Weights of a small transformer language model: MLP 2048 tanh GELU.
Each number is 500 + 25 x the weight over the matrix's rms, rounded and kept within 0 to 999. Layers, rows and columns count from 0. Numbers have three digits each.

# layer 6 MLP down (transposed), 2048x512, rms 0.0206, rows 92-102, columns 256-383
495492495470489453501448510482541512506520467525523457453485512489553519489509475526538509481488504504509519511511546434512451482501479508498514487440522549512476478502516476481558491479529530505544513507513482528487460522498466509457505480511475550544512502479499477451465530511563558564487490512510484440492462517485497516494548500488501516516483449496491491510511444496510486476500
521468503457481508504466478503452475477505537557523481528527493480523497502489510589548533500554468447529525519484528531536503485547532514491497527458520516474556528539495482511491476517487503491525495454495446489505529481493474476485464486472521491491503513482514525464463428479446528484549507484500402491498514493492511458505455502526502474510500449506458475468486499490522489478497
492512506484465506483417498513505491484518549532506494499495501499506499480539484506484505497485495450535542517482476504516510525538495488516523507509488515502524502524488488497521475486495527482499487520531469477514509486490558520488538536472500489524517516507506507483498506509496534504543474496567513522484512500443514494492505474487483512505526530502497483521500485508506527471520
471516502497517511497456502479479476481498480540529466495476481538488537456482511543525546470492486512490498452518512471505495513508467493521534484490489492457511518551528528555496530485491504506512479510495503502447497483489500492538495521517534483559509506523495507492478478532460508518495484519484510514485530488519486502492483522489470502468499485474472532497497522497495554530489
530535495470472511541497507492445505476510523504534510492488496513510499519482493528512455465512530489508523483464469441481553537508450496515482495491487474564489458525504498487509570453509472527473538510469523478521532484495534520494554485541476490496488509479496502507498481513492511483446467518460513475521505523466509522482468549489494525512476479504522442514500483488485488463516
475532529478501487509480532484458526528467474517524445514437545512506532461489508524587486493491529497516483489499512500543440493444542498474539472523513520470511471530532493570510519514459484486507535465474499547494550533486447538485464458476530515538482440498463485539465500521493461544497545506539496463506500478564515528530557562484446515526494455505489469523493474523550403491514
542474492501528463481510485555503505511523524535506497529468500509506496504489505528477442541497554490491487518503515495515501470503463461525531484535498517501486532498494520510468477491503486508499507444525511464481452500495493497502471535485503496440505500465491475486486520470541506510510505504483544485482518507519502480499450565521523524530493535510463520513513519504515485492526
457554503589491507489471521487481534505487485511495500482474484519499484488485467513551489498452555507549515504439481533546495465523511507559517495463456473494499495431493494464584454525527546515496496519519500485503492477482494483472527524491497500505529499497482498534457432496469464472493515539516492498436464525496530532470474509494474507468565535485492506465509491471507508493514
503485539564507502504502545445488514503527521505547506507493498440465467496483509512530523495554513505485499442508501493449513508485538552496509521471532461541531497479516461560533536465474515513499513443446508477532524446535522492489533518523496542496495468455457527501485457512496535530496508495533550492498508532459475553528496494481512426473473487457502516449519514509488463518482
501532531493441487495482472522503542468470543522505501515484492491521468493517495482559492468483549494490547491488535489456548564526492494489531478514482503482498474493440532459542451502521515457519502475514445504542512486518453500549455513445480503507491502481526532494428526508527463546497478509504468499498529533488527541482513531502475507465490528544482514487530463498511452497464
514510501541487500471554490563460477532526438502503496525515461541448481542475482555490529501506483508545486507481530495530463529480461477535497524487476583477521507458491517522516458465495521519530426569486510469489509492476474537499568488515520465514507513522503476503516556528450527498519522510469499521448513460499508508472467479475522508473491432493457442482436490517494483564499
# layer 6 MLP up, 2048x512, rms 0.0244, rows 93-103, columns 256-383
500572468562487470492499479547458496526501509510513514488489497511511480486520541492529481474480483492479520480500480479486490476501490519510533485504503481476484480510519490508488519531547524486552500529482490462481485523474506460508477480474511486563502450499490571499491520527491505452505546543522453553475504515521456461504454534458480504459542530496495481523496484543508460497493
498512482520484526521444469485523494488473492499444506492475503517514500514467518485509513464507456516477477489519475512457530463468478475487463483511521511484535472526484490498506523505503504466498525522465508503507520547523500505521521470452479503512476484482544507531505456528508493496507489516498514529495472514506496515498538538497494458528532507525509555512489457489530466519501
517504462514499467512485510503486527531508484482528502523514495494469517505544479498503516539474519515472506505508447526548500522467522526512512499509527496544489501467509449488486484509508485509512537461508520508485509482526532493462493512482506496491499505465450502515509489490471498508508550521530511452513520522486466515520470515466501532537534490550487521514508523528521471499500
492496489505524452514514496524444487471524490510470503537460562534509495515445539499516496477505439512536482500513483515504467548574504515536478467507515465491513497489502502514522484494493494548505494492518531498469498558516453463538528477482528523503465519504555480490541516471507468492481486484502502491482506462486483489517483557489467495527484481473545465469466459493494496541503
500516441436473469536483513507456478501448517510489473507484464442439467491454515492516483468501486490497464532465477472538441473454566428499558441572497460503465528504538505516575563507476464478477495527461508488464493505502535506450458549539483513520474488477434471518531480537488523571518496496502514439472510496525465478512502542441494514497568533491550461518511466513493466509509
471485481459494540492501488521495500536484505508476507493519458529511506481504507497504520517477429528527525548522461488492519465545433494469463481470514497505498489524480483466496511514485454548507512505490538489503497518472509495527561503509515488519525478517478483459498510538472466547532476474472469483492446471507475522537500502494489481542513501508500534466504506512478489472517
538502548469503496490489534507498498528514485471536522539481526490494521546488503509496500493566489499464498496474509467509498549493525457473450507549535507496450519553486558467484484472509467495518531456463522527472523571507502541497491458528507556501497522527521476479518496449452524508490521423514504462597533497545456506499485478507500529519477428480552534558478508480507490462461
476526423507491430484507460533490469463533454522529523456465523505544517521494498486475467471439472523513500547465459557511536476529482493538494479538468523476534518493477480504516469472503519487462509563525521500512452484481450553432472477489521498552510481502479535551519531496481543462518486504467465559457459494509493494493473487491518473450507545485545491505497497489479500506519
520535482442514512490531516524482498519493476518517484468506467483516479515467495491520508465488473503440492522473467514471524499520523467493459457463516489500477549493484529484502515499517465490509548519494540506430502514472519474452506525512498438547499494514491538529478480543497484498512544508535448516532515469464471531529479475484511481528501513581509499525509528480525486532512
526518524541429484476560496564517483570529510517468526505511510443479457569486558506462471507436532529471456511527569486494483534472445513507433487498509500467511482476494505528452505573497507532496499501478479469527478523446483488571475529489508480489508472484549510509479481482502435503501536508515492500508503517486531458506488507513498491485515491533506454449480547488489484525511
481514498531507490494519528518483495510513478532536485490489483467503481504509478488486500500544511513500496469526467499516492487507526549514437485453503510500496466522508503463500497519542503480510528502511494516478485522497498515531507463506485503474462474481473529489485524502496507487522498515495509508536481504499479538491545526501474513513491499526472511472471477509504512476517